config.toml
rope_fraction = 1.0
init_std_qkv = 0.0448
max_seq_len = 384
dataset = "wikipedia_en"
Each number is 128 + 24 x the weight over its row's rms, rounded and kept within 0 to 255. Layers, rows and columns count from 0. Numbers have three digits each. The size before them is the row's rms in percent of the matrix's.

# layer 7 MLP down, 128x320, rms 0.103, rows 40-120, columns 240-319
083:184127140119186158158137127157148093063131105208065118138121142118145128145125149097118147085089144167101127181125107096133069130119114071150141109123127135099114083119172116144080136129112161147088130094140143118119127134150141121105109140
092:119161172155122111094130068130109105149154092106129122133153110142101145132117145155136117068112132132155149134134151113123118135123125129138088109120110171117088129127159128157150123120117121133141148191118074125142083149127165101117118126
098:150139116123117157067084132145094133116132132138120135135165115139103152155149148109123116114079095117113134143153158126180149112144090145116137127152120128165185114182186138124136109128118111116122109102168104127126116172141111146133140128
127:117123120131164104140094146133122120141101112150143088094117109122152118119117146124085128132082133111138118160081109152117130138127147104126147134106124128088137111114123140160110150164119089165124137139141147102105122139129123160141123126
093:124138089114130127112133185088138092109095135112127117139106135140135115120138135109089128134111147144106111150128104189107111122126099160092109081156109170141132135129122113163113135120133129155124148158140150149110136120165118118172127168
095:117088072136138151112101145113119108128138129114115105151202132136105118133142067108119116161148110104104128138140121107163134129169108149103117110118125173114106111106172164101161139131061138128158121131162139145168123120129131152109131098
101:158104111111103081155096106146151131125138152125074128139120120162101104106088150097162144119147158138129136130141103145116142123122132153084144091174145083153138130154070115133108136147118153153115124121137127145097154133126136168120111081
092:145101128118167101125141111184142139151166127115150133139165128124162134135141123139087097103099131144157177120182135120149142098150114117159121126076131138169093131128120154131146151137156101119084126155111118107116119117176085105139131108
101:155105099139060112100113114138142110134094058133098113113129161153132110119113122112105106098099120143113138151109098133128107111098093109134134074118125090096102139136179107137150152119152116134097090143133151127132065169191148125104150140
097:119146153092091121097155182094133128077135078164105144119137130167147113124134129136122147146099121127116101125166101102100101108110124101110125104161102153147158135143168060124128120121122116173123117112106115118142124142166170132124150135
096:133120143096125114123099168121095165151158131171128091167115117124145160100099097133099099152083118114098093126103085109131091120139141110104119142091129167141090126135103114134109135142185106104134168081150117113098102148110120101103137122
213:081127160099121096126133142116168149091153109118136172139122142156160117129128141159146121111163146129067110102175112116174155045124127135129160127108108122155131133161128141140169118009143126122137084121141132125145139135142149129156133124
095:124135077117118149163113114170144132145120123076162127103145127141103123136113136126108138127126103152137118117129141090102153124160154134145123108117117100137154119120130139156115119131089090107117155127112140162135142143133129124142097144
102:135147114150117119125146139136080136140132092128160119109128095130124137130056134090119111147118098113136146106061127117127112119111109102132147164133151118106173150121147087097119136129142150150116173140128133100147119115095120150129142134
102:163140132070142149106122110099119172099139146133165150114091137106096100096117156167143084109077127148108147104134131129140093105156166109092122135115164147143117075135115133124100108115114167153106134148134169113088146108113114154092089179
098:138120117124125137104161091140117106120160156144123116077097116133137169149088145132113113128097121126179104152151112108142140135157102194135131130098145116152130129111120144152152111113090106104187171132107157160129108117099117102085107158
100:113149120140136125130127089131139118159162142104090134089167128115103104104125145147102098170132148089159116133137139117099142139137129128096141105138134156122160134131121070083114113152106118104117162150133162082153149133120114133149083135
103:119136175171092144076154105125136104109129145116149108118097139092166129121140081163103105121138035179110121137115126140114106122151108117123141131141126140176103153126106089091162152140158099082102114144133065084139118106133109089133169119
095:104110145150134127117131135107119087111127133133126200135106098100137103157131102116163145161119144107118130091148138152088105100106132116114168130111126127149123109148091129124147127111123096134141144140099122102158144083105155164156150111
100:141112125150088129137144113111135164133175084113145100107114168167128116095137101113132138114123108117108125120111131107133155135093129107146121110136112090117045159141114144140113167111132106094140100120127181148116132153131139134106187137
096:120166149083135114137132108143111137155130092137135109153138115122154153153153118119092156112141117139113136101155101156148166130128138085109102123078123133100121110146078136128149156137118098108104137183114099118130114165125132127101111125
096:087137128132132141129128107146130131130169142125140104137142125128146132109140129121095130107152106115132161156131164204134170119131069116128120152170126141148104125172118132113172122100097086126107143127126175195136108158103159117133133125
096:133130095109145106082147084152113148141158147116144137125140116141117172149106127126176152138109135156126086127088135148137147121158100144141116114123162148102101113105158099152153120134146084144128127124156129181132122140162147117164174119
099:137104108123172151147069117182113152112119125137139159148132151139149132115089142126149151119153127099111131126118119119112135109138115149140135123118111152129158131108116125113121102118088113144164108135126143112136106139176083087110135107
103:096111127128143107108135090135115125121121158140161118111144104106139101157159127090136124123102110134135128136113107093132097137145115178086104079068150130105113151148109145166114108142123142117113135146129151159173109113123162122147169127
102:138125105122127128151150163124102122110124103154121138110094154128095083119167107127120074108102141143128153172117147163121105115113126128179163130128117100142117148133118132198123124125161124138156120119117141093103151129128108132095128144
089:139137153184169157102187109125097100148149138152154129081133124070100114140135085126169106127135090148104111125093137140077127127110170137136116122059149118110158112125136126136159106129184116152127127115150118097130131134104158097111144085
103:126118113086132103104148111119163124108136146147093125162153106159118129136166167072125114100053128125164137139129118138162139113133095136169165118135108089201141120092141114122092130129110148158157128100127125104081109133156113135154088137
104:121191112135097153125075142138113124098096139117129146146141114130090135111143131128129126152118143130152115141146123106122083140124132157143143114129108080149148159131166161136111150134121116131164126145160103154167137154134137148080081123
099:137089121154113105169143105104137100083144114152095145138128133141130110128121107086138108124148126106120145123125115098122164120061100135139123177141143152116141146160137172171160150124178167129086149147091150092154158139173085129090108088
102:187106154138125146131119122163117118093115124153093155133110151118075087148186135137119085128093154132114119151127140145120076136081080151158158137167139137158139126137120127130097135118120146106137188152112131100110164170153135119113145132
093:171165154130160098133137133143107116111078138156149099148177119087146146102112174128122095106126134163122133111141103149105121097124073111147145139136122121103168089176135138082106113146118090103096102108103115157107170131108102099150137140
095:112155158137103183123114151121185131151153106109133124106107124115155165159155160132122160165092078157106109129152106126107205154122123116119032116117137150143078141115139129103160135137108114132121122114141146183124098119141130121121101126
094:130140151109115141127112120175120149156121128099135147116110156081114154171147183115107122157160158121124120108095170156143117160124084139120126111155118139100101078138121157143140100130147130176131143129125123114128121091094089114135146132
087:137121098157109146164121122114151079128118096109135181101088154146139132148183128105166153114123152139124092117116117116126103167083082192128109165152092117142123162176169096128146136130096156126122089136125106112143120134108114166094133160
091:116111116144132126097167166093148142180095107099180101131123110117101112130145116110113130135139134131125115127125149102120082165142136126125144182149143139162105137114075180130140144131142146126106105126142134130196110095093121095143118136
088:139174127109129139150106179124136128131127109133173138128087119125098118131153139136150171157155148131137119160139149120138137133106091142099148151164116130181116141097137169134094128117122135115120095113125185131092163127126139171164169142
096:141140118179147169147123122150108139131135124093128152119125127157129096122133149138167141119077162122133121122151132104116146114169126125069092125112129156129159134154137096149111139123135199107146111144149132094120112141114125190162094084
097:116126123116191114144092112125117129163099149122102145155098103141135150108133137163129145097056139092133125123138191146122117105090126110119121078138120138110151087154135131154097088131099136112146164163107139138110092181127167168117100106
099:150119142098098116099155142125129124126153143116095131124108127110103122073124086139134109147143141107145141131151111119157088123107163103117149155107135135120145115134164148196099113139120163145137179128131102153105107128110126111128142155
095:186104131120114132113132125099171091101163127129105064110137154091148144148166122098122134109149156121151161150121139125132148131134150173122149160124128105105076121104106134140122125099159115088125141125147099101126099098145107129159202110
100:105146139113156126136152165146142128146157125111120167121158089130131112113132095100125114159150165123132129127139129138142115128130136160094152138134133125140139132114114160179150151135138123102111167146118099157142183122140092125153122144
100:108132093134134142113183133155169148136104118109117105139129140199125120111141118140132169136172136086122157179124121106144116103110099107128115125098112114112122124136148146158144138111129147135120122091129110157127101127170113185144084144
094:115167117113185153060132169072131149155122146128129110112115139124148173110098099147104083137137092107118144120117135101108123133121187118148114134113103114124110138137180137160156104135149098119101135143133147141141080125133100069107092124
093:128113106154109122168107147113133114079107134136133142147145120149115106115101159169154107128133119138161104131121114151166133113179103130176154122112126106103085162152140141133137121111170151128143130152093181118119174170140152161157126190
101:120144094123169167153089081077157098119092149098145135118084133120180094103147141086133110117120128160147121108133172156136134139139147127135170168156161111117092136166145087133138122139154161184161158095128084101107143149155164135110155204
102:135103138167163136104107126148149162131102107143158110104148139151159056113084154123093112157151159175138108116129111125119074125127135130121160133091151110138139111142151177194125093136120155117077145170136127127138136126139082093131091122
096:111157187121147124109104096164100151143121177147127112112152090187135135108134091122099135138136138132148106130133143141118147135140178087105138134126171131112116139137155131105156146135131107132149143086127164134161143109087118145120191099
101:104121127134094085146134090127140125164140119141174168094155106138170145091131138127145112172112125093136098099107105176100108108131120170100147107120190146121131111127126118153106133147117106112121158144082106100142140130179144078096118132
104:129173126140147155134132091149182143124117111129134111114158114114102126133130129130097166165185139157166128147146140132137107147147126159133110144102124151158095123087139132136103107126123152109150102126146128097158098112096160112170108157
094:135138107112105131093088133149131146110096124078137125097174093120130157143158100115098121111136142122126120141155108104092125093121180181125115108142107094149174147125118093111131143130129056106114116131126115122105143154126101101140106139
096:147173097123110165162130149092093146119196134132141152104131134153080102099123135206127117157076132132116101137153101099129128084166139119130086162167146145092115140134113132161102128140079142182119109123109156115135135144135127104108089178
096:126074116115121114123121109128138112145117155149131151112158098135107151144115168150145103119109102120158147128140110153078159118147093126116125130135107084148123142101136140097166124124174138158154174141077118148157149132134104109119125148
094:149148151149133156117139129109138134106090133155112181127128157121132124087162134157111133145113150114109143165154135143124100099139145145190134133141134148104161147135146151113154164113147108168164126188097173142113132142161086092143098174
095:127145141092099125152104153127124139117113091110140156145103125150119151128144123136121118104161152102162106115112176142145116122131093090168119156107099098141113145112106117108137091118077155113140153113123124103119064125110091127135141129
101:126127157154164116123153154123164128136151151135085129108112100075100152148091122139133101127120114133144102129142117116127134114105116108136180105120130128127104129110123140092154111120153125119134128135136118140123117108119133139110094111
095:111158115165117158118174116095136147136120162121126111122074117162122150095090126126105160104101108176103114195137136170143159125083091073100153121115108161107086099121171106140101133119134123148086121048142101097093117139116128108127133110
097:146109123092080156173162120148115132150066116157115100133127107132162133107102119090113116161126105165150165124139136157180116122135116126077130125133105117127120143118101114130105144127109124171147150171126118122124189140148108122170138177
099:131152123141134093134156119085117080139160121128110099144149122125102101156091132134092112140120137134140143175148126134134156120179118105165173056139142118137161150132142114128138096120115160141127139155145150132125124098166109173129113120
104:103114140140117139129160131157173144149122074138184116169145103116204137089131138101109058109174164161152103132110125153112128143117138114131117153100107111112124140123157167137151113143133120087098134106120099149142121144113143099132139117
097:071118135156104157122174122142136105147116159131115154137152133159112119148141150131128182142120132143124133170157098104075118140109105097055133129104154091154127143148124132132175096133165151120159134098117165131128123088071093098137047130
101:111117104150119146107163166163128128140123142138141088110124144145136106126155161137132126122146132138125151095140121099149150117137095116112123184145150132137121106108111133136143130125161093117101135102147073098116150090104156128150115103
121:122083147086119128105178067114141135152164149115160125164112136130142117115165139103091121169138126129103122127181162140167096133131152146106110101108148175143082140095094137159129110138116142154108139117153133147133139104135132109123118179
089:100112102093061074138098132099117125107130094155171113134123096167127090146061128142126154110143165100166159121141114154120153117148156110126153145159084168123125172151113143137106112107112170160157129134097128122115111107104107119157154064
092:157122108138156140095139130114109120135119074111141115142115161160155151118140136102104040087094109146121108135114088132129156110113138159126155098118090110082196128126162187145125115138188119181089143131140125151136121112164133114115167127
135:147090138142125125117117124084158092130146119147115106155119178139101127112084134133149136134174161120094080120144174145161111080128113138129112122121117121148075087162146144124111107075147115115106131085179128140202109091117116122142157122
097:178110146146127140127112100170087157143134090093082109155129093135119140133078161129127099103132147144147102116097115131147130153152148132095130144129136136149104134134117138123064151137112122126117073125109116140121102115167140160134151156
096:113145102135130168151146134121161096129141196107106141114126156158130079112092121166105086096129123136124122174121077153120130122102129123134176134128170115103154110141089127149164120139130100173141133144122141119124170106146080105103137142
097:132127145142134118125094127138159113130104151128127100129101108101129130121128152140119180148139093114157116122111131169119116147104125094137125145145138132131155127118169164139105127167103139131107139129114110071156143096154100112143121135
089:134159126130094162110107110138114152094141124147094145154133125108183165100131146113118122094165104116146171114122148126121106148116117143101142118131157135136139146124107084124129149112120125170112170108104159139099139120138107113110149159
138:120112126128127147161131161128121133141139152126149155126151152159126107150122148088165120106140126129126145155130170127078145177110160116157114123158117152176074119115086143143149142089115119146151127132141141172157130118136097129141136115
100:133112110134138153114099144142122139156120115171128164141155131132090171124132121129146147136083136144106149113143118180085154142092112150131114105122141084137155101167076070153126077141149201105121097139132144095167159108146134145080117125
095:106100170114106127118129107120168118140123191084137133156129115088149071116166069118145138141080166144139149111183100122146113144135095149125153140127166140129132136136130140088159158117148117135156142107104161114143118152136136126171102104
092:117140129120145124105103158202089141132083138133117171122147128138099113143120190107103160077106107126161129124148097129126095118127094109144120160098099112099133123135132111114122152153123115151100123109130107163133141121115131084134135104
110:104119127125139135144121108095109138143106085106130124178185120140132095154126124103118168147139129153156206162139134143146139142120115122142153131129143163129146118125115137140132112144105107121101138077160131119114119140127155121103157118
089:120117155128093110100188115127123163164111113092148115133141113121165121090101107130132108102147120133152139153093161131101052153146136108146145140146132151124118127124157160127149052147152131131134139141129102123106108124089157130125140140
095:158098107119146162131119135092092088122145155128097134139124116151085130124159132139156187131135106128141102143132114136139153156167088091096162137135151122101095080092144101099105105132127143115133144115188103146132130118132094165124123156
094:108144128118145123125144117118116105119119154135117168149143114147144136102127109190167134095138146152124094090166184058124104136139138116140144152124150139082113174124142142122103083135100094082124136110088127160102142152116128115150097114
095:125119132156155119112113132148117164098118128182160144145101116125104099089117141155126165105112107096136122120100133136111120164120088106127104176150103146159133134153100078104138146130077148114098136130107118131142137128147100157105092161
104:123132112112167118135125095137149129175144098124125076137147168165121116087106118086126105125140118116107112097119123134104127113055175095118120113137104126087112100136131141084132128105153146098107095115147111119127096140122087165142131089
095:119133154126155096129153105093127117122121117178098102160105123137139094106157125110121105117168140106091148096125147169141158144128114136163125128126106119127133118103119130158146166136086184167132112100135123077160080124093145081108139138